{
  "n_layer": 11,
  "d_model": 128,
  "tie_embeddings": true
}
Each number is 500 + 40 x the weight over its row's rms, rounded and kept within 0 to 999. Layers, rows and columns count from 0. Numbers have three digits each. The size before them is the row's rms in percent of the matrix's.

# layer 7 MLP down (transposed), 448x128, rms 0.0848, rows 71-142, columns 0-63
104:487525500570584458509576443476559491515471403466568468500440515542565475459536584520471457449493554459540473517505559481431473521445512505404454486543610518515520535499480468456524532477524515
100:571430555473503492449531508483490511522516520506492534588437523444535467584511522529547520462573483483484443461465541500535468470559567549493516495481521504508473528443463573578428519542473561
080:504513511502504485565516543491519474446483546479502530516479547496508453543454453475560399551434526545528446530517506581441538551511529489477487481455467562517473441438381541562517515468553479
104:453533521489442565468489468482490505436423499581496474498508547477500551563472455545487512551474520551500507522543498511446493512494533506499503554497420503580450411491471433497455515533509497
102:529533606469475507493480476527461527584476538466505491513477598513476507461575593546522496452525546516535525406476508492481518468471531452559499526534476503508547515499533480448472470537441457
104:473539525592516545528500502527485612489403485502451533474452444503502438467506453521565454531514529484553455533500496570512545502534474492491450474515549484516521438518503463475531549531472525
102:516511471505554545545510535444504430461510526507481545501521472457497483532492538499535538461546478404540519510459538606485486505490521493436498601504493462504564463526492539616473471490465474
101:571533475464538491538508526483463435537526499410480488431483534452481480555522533549512503562611499572526510473535506480461538535425556477573484569515436466435453496483460529504600499484500503
128:531473510521442481518509602546484501515442485467510542461456480443454486467530469488538533517560502498563451501523498567518477510554460468429417455430512494498490452593480461508476475511556486
109:557589481566511445454555614481526451520422507543481548457471498442513490501493423511472504460486455496475530487513593412539477486510487513483566469540509538417547526510451492508458509479476506
108:562483497496453532425518514500520474468551511550468440432458476486460491505557493471535438465548507485554520503479505513463510557559550522541474473516442488528539547528492548537481480523481596
094:495564547443545511544493484498532520515440482538543518454526540482473485518539491427487544572546567402489502518499503495585459523589466544478525498568504454536462496525534520435460463414493488
089:495541531517452481480512529504538506520560510577489436494543505535467485472488488526491454536370498513473475465464477584525375522483543473489446492451497559463461504604458472529484480493499435
101:454518499515443535572528447584468452483524514517472474480482554465479527584518485479526430556516505439521471471448492524434543495593497460524533524467504426495475513506558557547511549524521525
103:484516540491508440483542531475487479574515504447547563528559470529487520476520442447563483517523533476449596536548498450505512466484457505530538470498517414516452532556557454531572546468511516
095:498532524471428474528472441463498492540546489517461457479526475526478521518577418528462347463409561508479498557451494511445564501488551516495481463530543473421487387520522527450452567501538454
105:495510510465528500454460415427468497534550526473533478566564498510485490505495522516428504530446501478506472462482536482469434528472525566550571561455395485462465505496538496532486549498510448
047:557498602429536457556437493417511477484508522477549523435519453457502472455508474479501514521491502476496495558537517538494490495552528473467557477545520508587468466407564487428467541418539478
117:448478526504448486483636545541483445469508533512572493498462511483544496516459521527519445462604497451445514497479457468484517527521477489502544476528488423443453435477533541524492568500572503
103:481543472517485432529488584505515566519513515454434548417478537564455486526472474469496456546523539508484491520560506533491506496590531530460526452504525559538473425502524504511488519491523555
095:486502473530503528540527584526575555506537522422505489473469463522560514506539528503462479437610546495465454496521584562450575482477475547536494529488521496504492494511499529561550490471504500
100:505487488481430568482526578493587527504507521538461514515475471530481517607545473459523463485584503520491508556558496506487476534481561553500480450512471524530512499450416410489519533547460414
101:565461539542471549457514536556430535502553421515470458505503434460562437480476517551549490461511507574528479515477463551435519491561499498477523444446454459419606481470413536470506542492453518
080:511484517527535576485454553492513405562414461481434567486484559547481519504463533528458559535504506474471465453575488492487486472520533540510488533480500543499489605477535464468488487414508570
116:553520483501505401522564564544468474509542437493539506480488455483476489511404494489516501496479541511479551454468557467500517509448517515505536502540531475420523446427513459534467548480495547
099:510470473472517529458435536495514550536432552493458477511482527490518551502450519576504469487468463552500479485614521524474554529513469402553566522515539545502535446491524529492511458498511438
113:627528553553544498536513565526465445467513444532557481517460486504494503452482404509516470484513500483504530481562479505599519470481471517534535501519453495470517501491485511513529557497510455
101:476467427472515533431374525447538514511523540507495527491436455482523497502547471538494448465539554461524530482518527544494474434441485473502506453607502544464484542494513555552544492547546495
092:494507510505546512557549446436439555418469462481486458466472511488536443474489466496510482560478479485576493535443458529488545453499524551494509552539522513513528559543504484517526468486496482
100:450490473535496457519580469532486480485456537574451572444457474522533421437461503508451446488479485534533486554483495539523499504504497545412421527475520535507527449435429470494453518516526454
102:476446527581474555474503470565525571445528486446418429418523543538551484499548543510408583462539478456474460551472472506467535433491554444535449524485496474450473484509536541506579510511540449
097:455466463499499520538471472497559531508497537495481530513542515490486575543521556522492563430416497505496493507492616533555513489513644555521474485532543569482556541555512519534435550477557503
079:505427493533464476458520527528475510595504512446547489488469521421521494538587538579497507571516546551492480470540501493434479486548482486530477602486580533476537516517547501428517438474502490
100:402546530499469480470471541511500520511479544472514556502464476439585496509525461565487453523456459499463466531509571415534478473448457535457486434474509495510463470417428461471550467542520494
094:460566490488470493511522476533448438525547509504549497468524545460512473505429499517524479480458498576573534553522515508566519417428584475502496405509423535466424494422498500482523512478550499
095:495374487508516491545537534533479457549496509550543482483511517507501514463467522515468457463520533559527418547491453575559562445485529519459451521510547545472502537416508481555466498489477465
107:538516512486572512507459494468509417453496514491519547528538503503526538511447442510521568556530402529480500467510491507449547529523453454420498418514526522544472447547456463544491484492492511
090:423483537501478488458484532462490457551596455479466503503518447483489487465465509510587454529526493499448476448470482469579494522488371498569456443434457442473464472448548546549515477456591477
113:536501550446546637526462475506549502489495454459499450538429490527545483511502484482568494568508525543468547506550509553464407502466506466450471505415497501499457460473466511433471475505494432
094:531514554540471531403501463529490485456496481590507496573586408467492563597499531514462510486484443451503556521505486500549451545520525417462513536547453496573574481565481528421445460483464478
110:548468425449536531504486517460519519501527420469568481496532527504552500537541464523560409474569464499490541540470548507589403508497502559479471468537499502470456513534492518505456488460459452
094:518536535465454514551494489489497489494468471530524472481493467493561547531496460500505607542586503521542520512536581487405522463529549497457447457535553496546532518508515479593551458472486476
098:501515543572495440549516550583544466479434489422503452484518563517468492455463582496560546481509472502565442438540452496503612494504502496528530471564456468567498524464500506521501560495459558
100:540549465505505485489496442486464472482508492510549481509426525548479582496529536501508482472567551495514502490449550557470467539472516520492510600560487437516531508467507556465482470520570506
101:499483471515505542500489507487523507489550532482503513520464448506554444521529514460457494534494523443450516506493446507442525490517521445473435555484536458427445471499613498469587446501478526
088:533543519516503464515496490543505596468509484520583443507457526561530517509509489497516488522470473427531480468437490450523497495486512438458547614541525465421506403454508508447451547461513525
097:483448561505463552560517497489497466502557492463508580479542466478456519492507443470521493536496502437491533445485497493504508598514476528480499562418412483518491526508496469483482480576431450
113:616470535558523493543475612404510507499505481526521548496457515529522567442543496492563488547506494421468466405558503537518506511498485493507500472463499494490502512518469507466569551546533452
121:518545531496463505385527513517540566509512534437516516510503434493449459542450527519451495492471474506524508521466492540562443454465472459526512442482461518535484479464509551452511596439559518
091:478477549478505525549475523453395483562456480499520497508426479502508494538474507582480555522614418551469489495510528566439437558501489519513475545479523509473509500539480539549452565450557544
099:492473489465557577482470482523529486475510540517462532456548499493535503493480521408468437509463511522531473471561555510507553472454427521598421574488475487524493523457478425490561448501497464
126:425460472481449448446439437514496474493532452510407522483570497468501486480496517465522537500514509533521505530480369525497606538504500512464429512423491513508514467406520511506461561504555459
111:511539500496505558549484527441471535505489512545449506553514490516524515469511426487490518517518465544473430467479492524545467489492499478478420424491443508570499510466502471523506441525474557
079:531538465461452463467445504499506548528450582627505519540422491552518559461486473615501483427519467498523473541453421514488481539502429526511470549528531484479511463458532491458511555511562486
102:442513516424491576414480503463537462537558476503516464508496498498445455559476452511523478529517431506505542504482521513477481470450505602551487463474425463542473501568532508523442438454508489
096:409502438489548491531510500552556521483553500455478462429546468503453519497531484529479525534478517571476527544541545464437587537479454533516496548542508512451417485463513471448470429488512443
100:484568465506510525471519490567540533502581524547484493507484466551446555550475493494541525544495478549453536444540426529477486481483565540478515482493523457491462478493516488480519502517420522
093:534468492500499468446607436443526431476484527457514649510440514499520506525470531477471510484474481529515446528563436509524406563544526489416515459481429474503472541533465548491461487502488554
063:445470446499530520490452566488563565426508483582575509498510503510519584503492496489570511489469494407592520576496482548486500500507424527507482468520525466553471515527418428544470513492523532
095:529433533516459556409446527533459485548466539464510505510504508456481445525531488453499532525571562453471511472482441527517591463503508493487458481504506469587489491582447529547458487462487444
069:520473523483474489525589423545502479495507461429547528424563496547444499498522512508534517491487518502540460504403511469500495507499497428511526508537550521466519465454488468515450601548503467
104:476459478486419476500548556538503499570533489540494479464450523476529462547539477618488600500424492507506520539492562451484534510401508536479461521515529538486464459501534554495489562465481505
134:549532461481524445478505478478496549491410490448516545578498519519434524468482532504500562430492461512509512520504471492516438453546506504486604398563574519480521444592527463544481515489546539
102:518507456525478514541537484547502534509560459480491524491487464492409498469534588548532426458487466524479530461477480523517470459504481516454529438474467480484475425501533544589479549438504518
102:497456504511590536555509534592528515491544458449465437483555519490501536546515498523450489470479543471491442558531523532464552467471496528490489495587528489498507470468415524484443547448498549
096:528484613495505530495539477460624473522441579518533497521563483482510456521527491479457487540567448549457495504515450446579472521550426509525537546492500458476564493419494549507428516479561498
071:466443477487493519492478446636454568467481492524422491512558501446500475568600557490493484584555511488491523522434489538517532475547568538465490535541442447532573493500395494522453539487437469
108:498501443549497469482508503569417500512519474533498468488481421508540479544523508504428457451525520589533563574465524511524447503442435532454518531473573449537541447512452515479470538515500542
100:440558448514454455525541435530467468525514474467466505547458512526563492548442499491420523497562518521525511569487462537394503569527544470488583464460469524449464482488555551486487516503482492
102:576520532531562517523526538479428551475539541485432516551496552431577497445471495516538491474488510470506505587451460472508476490519456484540491466495503450487442471518506564527517480524485391
108:539450533506419493553536491551509495527536554517476513472521464488523494424494375526491511437493473519413462496419475368482479541478515490495505464484526462375524504538477534496506455503561457
100:473494540526504540493476562514481489573460501434526498450557525521426510514490506537498577506494503471494523503487499450464478465525536523490521433527536504551450527501541406560437465491432523
# layer 7 MLP gate, 448x128, rms 0.115, rows 72-142, columns 0-63
101:484444477525440483517498483538476460478391528477515522577518509490483489452454492452513484519522512548539406472514454424526443479490539518579504494512469541576516490530442516534501538442446487
075:568514436454547474485489472503506445408505495534539437450498510589507517493540588542489519468540486475539537485433496550517510489534562566488545483493493543440384465543494490465517469533483514
097:481545585512498426539532496489489518458580460529503470534499460511484475492536464532495478496533529441443508481501524541470507496529515427479555509442508506519526567506388576533469475484528536
117:424456479480458451486595549487460528535560502490488476462475504516519470483552429520481582475455518516462545536511467500536518470533475503542438522501502517454535475430522522517424496564479464
109:514481458459530507514521505474483509583451480453582484485498502515471526492446520540499514492435470502491432434503548525502451490479503571538467471524433534514479471479596476475517417436429529
102:576471533535460514574529401440505504528460424442565512494478534524547500461477488538521520510505429518538463512474515550527568451573553462583482515507476441495520514556510497486516455554502456
103:505501528598500500551488495509536500496473524460534546449537500470573556502497405467470555527561472375484444523514476542536491592465405434507486517499490491534484510447539510464525510502442478
109:508450488471503494566499468512481500470528466463424588479530527407442452495505530581481465527500541505602477526535514526469490453472485467546482474451420486437489558468475566458489550511491524
111:547455466489538484498581447550533416535515433578550510500503400555499527525524497560548512532505494456513529472563482599491475493508503428536505526490474458506499527482429436455513509466545550
096:494549450534469500551480502515512489479586500537516468518483495490555472549474498508499476534533538450410480512544494524446503552530505389481522500514448408530515455508470527508489568438453421
095:506460501543548472492439422529491557495464497576526474512485494488455432463525450520534577481531513483497430525528486514545551600452450549506438526514481557554549448493502516540523459503474516
087:540488501477526522511527513516534459463534472538449424503517462499499496474450492532577467524536478486447479482436529605538511554463551534420473474487510501492469508489441531543440454493534509
098:523478520500532527472517470523527522528484597547500484512479463478569451475466453461547530521541524531487478532534526553495466499463531526520464560559426502489522580558510483462502458481452561
103:489438470588398460547510484577550526508399479545587511591529464505487575526460430494569444503562557488521471508526496513464496486522512533464478468518550529512567463476476445540551510481525480
090:504482522506490540502466445552560495511598469524520487547475563494515558540522421477497509536562497416416487500465455411483503505495589510488457487434601471469551466431508474476577543512554472
100:488529566544466517458510546471483478484602478511491507465494493544505536482455537469542567500414544518479451522535405469559502482522530570541554492528525556480556523510500466410491555555456487
050:482520509514487565451555481500495504513489460519466496530441473503535467499450531559578431434513469482541530516482461517449520510469538491500532546537472467462533513414505471488502495597499504
104:524476547552446461496542549474496525491498479426474512485509508568459573508579537465535429541562542514547453500575514510445486434552602531461562475428473496488482512443457517461448509465494422
093:488487457568519520505511494552555568439528529473496532451508380508544421471476598503486509539479519524457538510464465457473488458483511496473473510500437484488453525513468458507443602504495432
112:525490575577492485478498495571486489547432493496450577534536509410525464479526499465470458497505474492510465544459472516481477508553462484547470519472528472519416526456478527481577506552480486
102:425421514507479542482526491488522447464518506499491557524521565509513469449513448525484448489480478453474494469479433569481566425519497422457529541563512493510461489491568593466503424503506548
098:503529529532425522530497468449553602460518503484471536409510484446489522548493563513547505477516533596495507539501517536423463509517498449530528420470509491601511537449520491509505533402518458
073:514603505497507442551552537534491437581599477514517520487442473482604518489524483484514477516455472512508519548465479468501536519442549354460512494430519515484526468547529500535474580550479499
115:462497487528474457497472530575574493524503474505460496515479433449437465557464450445563542576511546524515514524504516507549578494527485484509506460473493548522469533435475509526522449494475491
103:497455529527468504476498548537540505492458473446456478503492572491527480369525474464512493450462450490468484454493446463501517437447477522520452497464460558576441590522517441482442464511567536
101:492503478475428524549496483464554530493457519444521570465471588498438445493497470574518561464422509564500424486504491508474490567473545509475480527411536480529439531538496517487463498508517510
096:460513464458521467553482494525491571516579499520534496492445480539564459548478457471516453473496515516551546466469535460491517453514503522512478451514484472480499549467572484464542510543405428
095:499469485531547489506493488482454467479499437475501483521455564543519494496467499518494537491372546430527378474491509522458418545486524436480491521552549494479461493522532427520470427571488445
113:557577508481539509507502517486497545478535513496431512518531503491506557519458513503563482496390435512469487438568425483503491507479524505549505522537511533434515526483544414521536524539504566
101:459485519514504529532485488515426527519464430559524497444499538518544499499493511490522550494506500489494514567553516547537535545521498560510551543474568551488542531465488498569463448537570549
103:482495519563478579529487509524502534559513481556458473431489483509484488437436505475448530521526487465459535529575560478528581512435474572601574582466452483474441556486460560493502462518551473
078:507524480511480507532449525528594460522499479443522531517551526511529452385441502554524487459432442507546524519507523461524491606480511447533473422539387512521535481451479420529511542466585517
105:469508472529401501458575518554525548478440520515445500488488502493523437451488501546489533502501452450419595532566522479493524463526535590453455505449483501549478480497515451560501539445479519
104:507459501524626498529529525430478508495436503508519587534521509487551477567610499462527474426551522554548473452539524458427534583496434495538480534483489469537513499479588439489486513518497506
101:441514587470529501492529502503509428395481457557455429510567520499533519483468563487467449445505474546512488505496483492476473501476589520564495467502548425516457486521511530468580540498418468
105:470480514582447527483500482544488492511558478534482532530492508508512468508481491472564514596496496525487412449462541518529449551416511503529430543535497505533531490505472496464518458511441496
086:460504512432486464463476567511543531466554481467532574508454508447463523465489510502441566542441534461472454505468537556502480477431434542505389451516481562525519541517519589529535467487469514
112:487507438478489554568485526528489542488515533601478491442468517555469482520549486509608537548479473470561538554425515576598475504515554546510466521486517458529512556452551401544472541500511483
093:450514540518571499482518477518465530501522462512423524488540468548533471520511394533562516500471483567489539429518464511457503467576520453454497466506540441556497517522526445519456501483409586
102:531523516496529472481501420546438513532498523529507471500502471529536457507496525489485448441486520493439491551536452491480512499537473441548609522536516488448595471471548467482472468483484502
091:518487511566569491428540456508509461469463501455417466485468526475465479446481482493497474533437495521488442490527499500452406477419519517540429484518533457527548503503442475473497523524508499
104:495472502526481487498526507604448493529446523562460468486482544504489536420532445465539503485560549517480517498479474578482586461504543473424544488524526469537568508515494549479448508482465368
105:476478480544478498508481490554474485545485500422535470494450375553498478538479484486438563451391585487525543521467474557550444525457501534504550492520521544442416494500520511481443501502471562
112:491526450517514481457528512518518508446521491496485511454465439443410478532514462517548438505529542549448476486505441547536532524399516470517477415482462469495472551513561503503448441462535489
087:535547487495464505491491470552451483530556494552513537512512475525488510519445514433448543478497536545538594479452537467527480419535457537488521554424478490592599507483526520433470561538482499
094:476545512601479488518507511534489482476482552539443539457492513507566478470553491510532562524450526505474466485533489498464482502517469546529468419382493482486459555590429556454541569455575531
117:518465456491460458466506424508525505544486460463490429496440518535456540489445550517537486582495484475484455438441455482490454395458506551557483556521587499482468505501558475479475522456458472
127:468558479508510491537543458551519535497471479505490500508488470469397506466512432559553458510495481531447470495606484494517529513418479523500456474450502469500497601497548456544517502465478499
087:543473577479528480430569498600471522488532507520404489508515457473452476475506495500475500421479487447504565466567534507451514527469578445522585498515535540451444528497465423505525554534470525
099:526543582470532483503580518546501474484476533455553544420495497516548498542508545493539501511530495503510439488530460442498473496518421525544492558421494474439503440465452507551533527521492482
117:561517561549509546569501483569472449484511490560510437460465462528567479548467501566571472568483433499468515511463532568460467596496431503479446502503439468473448532431468512493548420556503513
095:447434554467465497544544504522541483498486471482515521518453492495505476452511464513473494547499444487493564470496548534422524558388524516520508523486457482547490429551445554516605505543503384
072:557455497446518489460438493501543550437528517460480492570571501502503578524504477493458508493488430507557517521507522528554579470510452456460475453476472467472460523521541513473523509541556513
100:450469469465500537452482497501496435486543440462426478464477530474470509510447533531519522495510500508468564556507531495529506493452514571544440459506447515503533516520472462491428496493572440
098:527446563455502467525492447447498530516396486491447475469421490592506443527520541534506533428455530502513520518551491471511527492522529505520540531473471475507500538502543549510446582478520516
097:540462525505505461509628490483515484459508535488519462524510481418507522431478549504591601453520536502521561528486481538450514504512528493447495495486521544535470483499532464476385528442530456
092:548456435514513447533508531516431492413462449508539540551516482512508502477582512489529515564465595470586462508485480430503488502489481546533544526429527455492535503503484510527480551531514584
066:456497517490539477567453517499453508483460563518489468536494472466449489544512494518469472557539446480419403547522504515544552480530496495502490545597484471476494453579623551508562482507463493
094:508445499435503479503521464510497521536453419464549534471481500503499486480488547478519505512556558522583472526475491440525541515512503488557445579446523580504530556544463502509465507498447483
056:552506515510521409463471575470527543533569507473491525517500514559464487510532575461571516551453484500527526459540484579507544493500596528488486489473462488556497518545497536491447513393540537
113:494500504476541467510581478535546468518516475436526459548548496528434526416509532419439480525478468524464519473512491471478495506472517445467477506572465521546585525488548529481582438440478509
172:497507510524499548538542511585541445463550501574481503418525469520551552537475438536537480573467483485542488500497552453507482544448398483478435553425457386480494590488455532470581519483509494
115:484474495570517549535528460527510488531545491461485473524494471520494494504496441504509510548473531569473485485568499496541426501508494566540497477533441496547475537513442504502575363435468494
117:564508509532503488415518465565483513536455444448475523526476417530474482475495402499437434457502506456454601491519523494567530471556471492497530563539501501486439517489511580495449491489446501
100:487525408540494474542360526529484493433603521488505433471440482471494533548493479476556561453582549466541556492504535448477542511514574487511477497459533488496520562516501496532599551499511530
075:465482472521556481434509556437468465495448521444442519471548474562498563481519504441494491423465472482480447440513505493398403534459510499518438556490510518551467498496552550555412497459518506
120:455522480472545487535466474574477490530447511499451513529440513586470562551536392487553480443499491527532531478482482458551455524506527439417543538566563421482482505501511472538508489493520511
102:533492574440511563500481521517488448463542487482582517438519565474498541477534542512491513566531469434499418467560510521551546470546515441513522533489513504556502478504486556451488512452464547
097:526528505493501502458458547527453550545492530508486471589515404469513474536536478504445564511459360447484490495516416502508522507516503455511481515525551447543509512572472509446456532526406498
105:493538463528557568531543525595466438508608507502500450505492434440527499561489535475493495606476533479496507495495518534546433482495501526509469471539490476458437510487465491469497509560504451
102:500494462523486461489547478516464433532444501476571496499512511521542496459545553519516554493512556446493498505564489523425490474541506529439506465480498490495503448567533523554552489438584527
# layer 7 MLP up, 448x128, rms 0.119, rows 72-142, columns 0-63
103:513512453495467481427513572504473501504525451466523522546484562500545557447539514490491466532503500556499450465436528465407477468458473546526470493545522478543450456475496481532500486492479508
080:528525537451450539493504532509477459524491453525484447472465449550476490539463552523411459496475426535474477510452499380507515502490476542514462486559430461525456442474458531469492512458457524
110:475487495519500531463442457513550422475485548546488450529477462482457541500504529450562582501476499574497464507510501480521541479465525538497413457492476497520543519517418458549454514449465549
112:489501453545544500541501568490512442523465531508572574408431441529537526486503482477442548498440465485484543492478525534493471479435521562564540475454459526515512461467571425499487505488517510
113:496482473541442500488576511512478469461490511527500533538567442458553561488485521418450495539520436464511591471419523494496486447567486544447446519475504504508556530578478537535519488486490522
102:419500588491523490468527419493532476462492547508547516491492534543485513595539569532507499523526533484476507536509384490504480529514457504507465480526538546520503455551500482440488506488469491
108:587498491509551562448509482512554487466489514479484521542542449478474431455532516516423517541518534468445494452473502449506513510514509476563517548526523545571557473484530468431498484576521574
109:527479522492507510514526500493420525485468498537520410476479543473512598491492579438511545457456484501518537532525478514468469519444517472501511499574541428505549498494477476479475475553501456
111:478532433503508484511539486450513498477527535479483474547567508452525542488562571538510483477503515442464460577477530555597491541559554502464526496475522529481545483504541502536538531548479468
091:494507478507440521572470474544548507468453511470573506514514496523533529483416490497543521463448518451431529585507437448482527482507422509545461495485506478545530481510565493455530494487486480
096:469538475471475496498518467475480567435472548435451456541472501504499483504472519534568468478486455503543500492453443470521442469495486463524482491446547454467533486479440423501607536527517446
084:443549526499518470548482531482461492513429474542516510519544477467444480485431569458444514451527546457488587560491516451466579521408564508550542508558539493453518519554443529550457482488533508
109:528522489471495482504481483469512537501467517582544524445462494546517461491484514557453573447461447536420551467531559507500455503431525495469451496531486519518408557479462468518516480488493506
097:479518460457455517462460548472504495493446536468520443445526463448490570503525477394530535459486475444581471541472505466455529563562529426436546508450530446479530481535494491454454562490479451
084:486477491486467416547455452369487495452514466516510573454487514479463447525511376502570501505432532541479463520471464563556555513482462504575561479536443523509524522509494578557536436518493589
104:489488549518487458396540516524511494452491463430510473418491512549533518567462523534475417445487487467440450513475587533539472502525527539521488495434466520481515441546473508486452554536519526
048:489529498495489440495505481519525491575484499478537468570498453482553561491526442470469514467456537484482480581505522543456523462525554512464478500544476526492423485411489534463540480456533495
109:494577475461494490515515439507457540574521555487505495531451498469574487526536453536482428449471548501406469517478500494492552425509445539559554477514498501485508419499551509509570535483468556
095:468437456523573546489577492529526449523505447552491431553473494442458568454517471505574535554405555510519554568487492515507491503519492493565500518491521486533561500485535511484461464472559485
102:450437528459465547428501481576530522450446515492486516494495554504469517476467469412430444567520482516510522533490548508519477509504438418539470457419510502542462441474462494428508539477498489
102:522477569544496490514497519458536523487531529510409512470489556448536469493477494528549478535400503508531471429561505521470526531472557539482429537476536490455529491477520525495536524487564484
094:492500505478554470504513536496471483475517487467541430620502434490488515436566466483488459514498479512459466530508424498495529535502463552538572521493487488526525530463466573471497525598524492
072:481468465499524497512559532386517533498475517469481512452517439484415516373521530499456467430504480517518476503524470536475481554529462559517475511595526506491521546497472460504498545492574497
113:472438523539540475496499473515443567483477527490453532587492554481479530478524425514463490457510534534476497578526464500556458450570475456499490462502470539498516475478480516535436582495420444
099:511470441530506467453565532456462500566482520497494475442530533453485499483480464501433533503539530473450497536443454398507447526538464453574415489502533523501501569412533492455456508513548543
114:512459540516497504521499446490422395468434465539505485510468494483487544499485463451463529522465490533495527517578520499500501437460551572433483485530583491509503520456461542483537504467524533
108:515454559514450447578530515475545416462410537451492573507544501564441561469440542515510526499454501533538525526535448486523493515511530504505492499517509475508552395445555495560512566490515579
098:484474484479607499465499459529489519536468446509529564578520487563493522523483414464468532457546491496504534510539509488503412468582485499515412461579537569519514511442512466427510507495486443
081:448566535461551467499492535421527485425506476473513529477551512503493486490489500407535534558498452535486489509498406492439528527527523504529477480507489520479535458526506428577533569486559549
098:488516497535485434514534470537563426457544455448486525416536545455537546542540527536517500506489526494487460448548498499523452417471493549503563556476471457477527481584477509522519573569446503
098:457528455445451490506424492451427502491542505470477591567506572536494457536515481477460525423495582479476520553493418528550426503541483489482524480529514519578523545489507524534451468473522577
082:420510507443539515527499459528507463500456525469511511562531510505551484412462425426473460536505522501487458502486586553523585553496474476512522429428478448509563497480524551537553489481569462
093:462476492494495531549543466504552486452547536474443468465563512491420529455477455447437477557491524534471573519502475572478442419513470463510546486471458423507505497440578530492435526531480529
099:475516537456487459446538481516538469522443509439526501434489465572526476501551508509536466541450543468495450552477576438487490471491514455482513435528537541512527534513539457430506457468501501
102:556497601531467496480507482475494466480514511521554461448472470512591447544549501460482585439535493446479523509515511452502474546538509484546538464528539451471473501528509503504510483510526462
107:505483508480566433560570491435420506502482496496412471488493482535497484445577535506490538485512515521488489505500504445504449446567505539529483445478500520426539556491538461500534545570551517
097:588477510439535517502480488525439476472458502458547472508485491454520506457484535445510523510519468435418533498501509550496477491516487546499448591444516507524476475518460535456499505528379482
108:510516487507569462477456493497507552474540514505507532502497473533551561508505493494470488477551468478527506455452510455544514553477480573496525544561505372536423461494471512472521427434534558
101:518505493486489523502476491537415505505545549493500587529584475464561474484475475506477554442524466436553511470485513455522518557499557557491498476477529499549543406482517510456497578464431497
097:493508481514487493445516549468509533487498442434460492482515449469485503507506515475569524556538492455531501538475558439551505541499541503535511507469497497438519537465535538506543409437541508
105:479518465511500501454464458445486566498520531420521609527561483526523480544485554531399494458555425450462443541506443537472512480585489461512557549455486496524440445449492514451522495518448486
100:504481480504443542539514503594511495522439513425576532494571489461535486500488558486478536492451474523524559517483593526436535501547470548536501510470529536525522442517475546466511556506473529
104:544464480449550523457509459558467513510533497518435519418492503503572491449470486503493465530478426429498508507523494462527434439516550548588488540485525452429519409544505500467493522502456509
103:546499497502485517494516561570449524460495465474596519494570565594545492519528521435488558476507546475559537444493503462517469453487543452491491505512499464517500465437453520533436487485532538
092:530484450567481522474474515496556420588544491436498488519426535448475543441500421494477501483464493528481531518456463496480512508499478460543520445381503496458499511537493484514482466469509505
099:560501521545439499508594512545550480524474482545472597453468496523474475523451481506515497538477536566541409570557543439461427514475516477512488480453510478480505526541533447385581534469514510
108:538530454531464528498534467468491499489507449508454528436490512501484550529488497433576508530568543481428492520440409518495496442466504581550485509547515494503491509545599498475491481519427490
143:506528484505539496385500527525499439507574484457470453495496436450433491532490507523488529481475472490533533459504486529544459469432544569507481458462476440477477580507557481456488552458530506
092:513515583531433491456528477464577516483445475530444500416523465465497540499535496545435420461497540552448492515447515492479526553493458466583515484436476503580499459518486482483588464494497505
117:487522534435529586536512543538580458424490485530543457426542467541505534523507433487522454537495516528551455499549477498487431592485435446472509552438501424490529492487512445586577478471496491
103:390490524569476625487512560573520423486503481574567505441472494516523507532458448541524470516490457511479544517474473593508489537488466522525458506532452461502471540462484498500586417479505509
104:515537537517512548468452447550474478497546508468489470463542537478502557519518470547574499507515511474499504490533481465457499449468443445507523539478537469572499541527504517511516486505566511
079:466507430551482564509519533529589525445473532477489504511570483526498460477488440515527497540487503418483517403537520483482541521445518505477524484517506502469443517542459471545552499475524573
103:507464563508529457512495432501531553511447513494497551560531481500445529504530517468478450495499477491446413501526500486531470524442476463517504456466582487492436554494584489478493465431451463
095:515568542511520448394554534467509466507476477532515570518519552495534507496531512517384519481513408540494545515506482481458485502472490464455505432523522479493455498562519574546491550507526509
107:466454471486509465505475546451519535514466493479494579513487490540445512478583451531490427514417456489463451515500467515429493526493454480521393473606522554481457529423516535462540544440475521
101:560447471465478451542436528500492518495507555501479463496501467544468525521547497477467545448501502537426563521465504496482402473544572510516537444528565483483564455425587501519509466528501502
059:527427472498483394543531521510565503483479404517501543557513457480496513485525514548395439536529505480520533539468531559530521441509439525558486502529547483514469444474499512516479535494448571
092:423478441508510478552441473447477466434540492527461579535597481453501519464495529493531449578522493432472426454469496437499464543531539448459539513475453557512506501482518538531465519519527556
057:576443511481556456515499486560510483495498545423487526541499542524444479464537597425524453531498520444506521468494498519488508532452560485514445560511527511528525487516486501490432543433565535
114:525454450491463580571489514532525486478471540458490525550485527500539512546521488458470517552480474490495545500526590461516442545497498450495503470496550581503526478578450496495520475598492457
104:499449487454541546480438515507505500548491543446447482498457499540545468477479444546456512426422536600478472519472484512513448474497528469496582474527411492612516427452547457489516503475460540
115:459486575493476478484399498574418499455584571564523481502498530522503575498554503486443547466533436448482500476555482528543539478533501466509564574502537563497503442508504559509544500541490443
116:535482546520464412516510542502516497469471524544548522523520480496490448520467462501512521596493485535513499474516588481472595457471466488483488398415454529598501559496571524518557560563518563
086:499509465483570478555510567513502476425448492548490521543422504458486445515474501486560478415524508496485558476482472443486466567558499536507417525579546522485458495497517496617526484490503501
065:498498473500444490522521428577513599464554428551493446482497570449497487570461532531512522566530536476516532504529527526554543509479558490505481476516503527453522451498425421531564499460497509
116:520505445457514499461528492479474474472537503484489540533480507389496507551505453474539444417370528482534587421503515515440579508437470437505475559499535493439524482528506472532540500437489476
104:529564540472475492445425542498523521486545474473459470443436494428545425467539520461470483485511465492546532475539494533543492539534493527472541499591515548478512507520557466567466489466512470
100:461478572505523512560535519444552479471484510536478510507531524513481512417518495519552497469466555557525478420553518520507620501451435477519557511472453448510427487545500482503484530496500557
105:442518446528522500512436446619515525542547507509521507438511430530553490530462443532493475541511566469562476606473536501600506452468482572550465478527481470451509516501512474480536475568515513
101:529474556555446469523537466519510545462523465469512560443437485464469510494525579538470475505465570523475475528517547450475509519507514512491576485497473474503480574545491451481470537585497382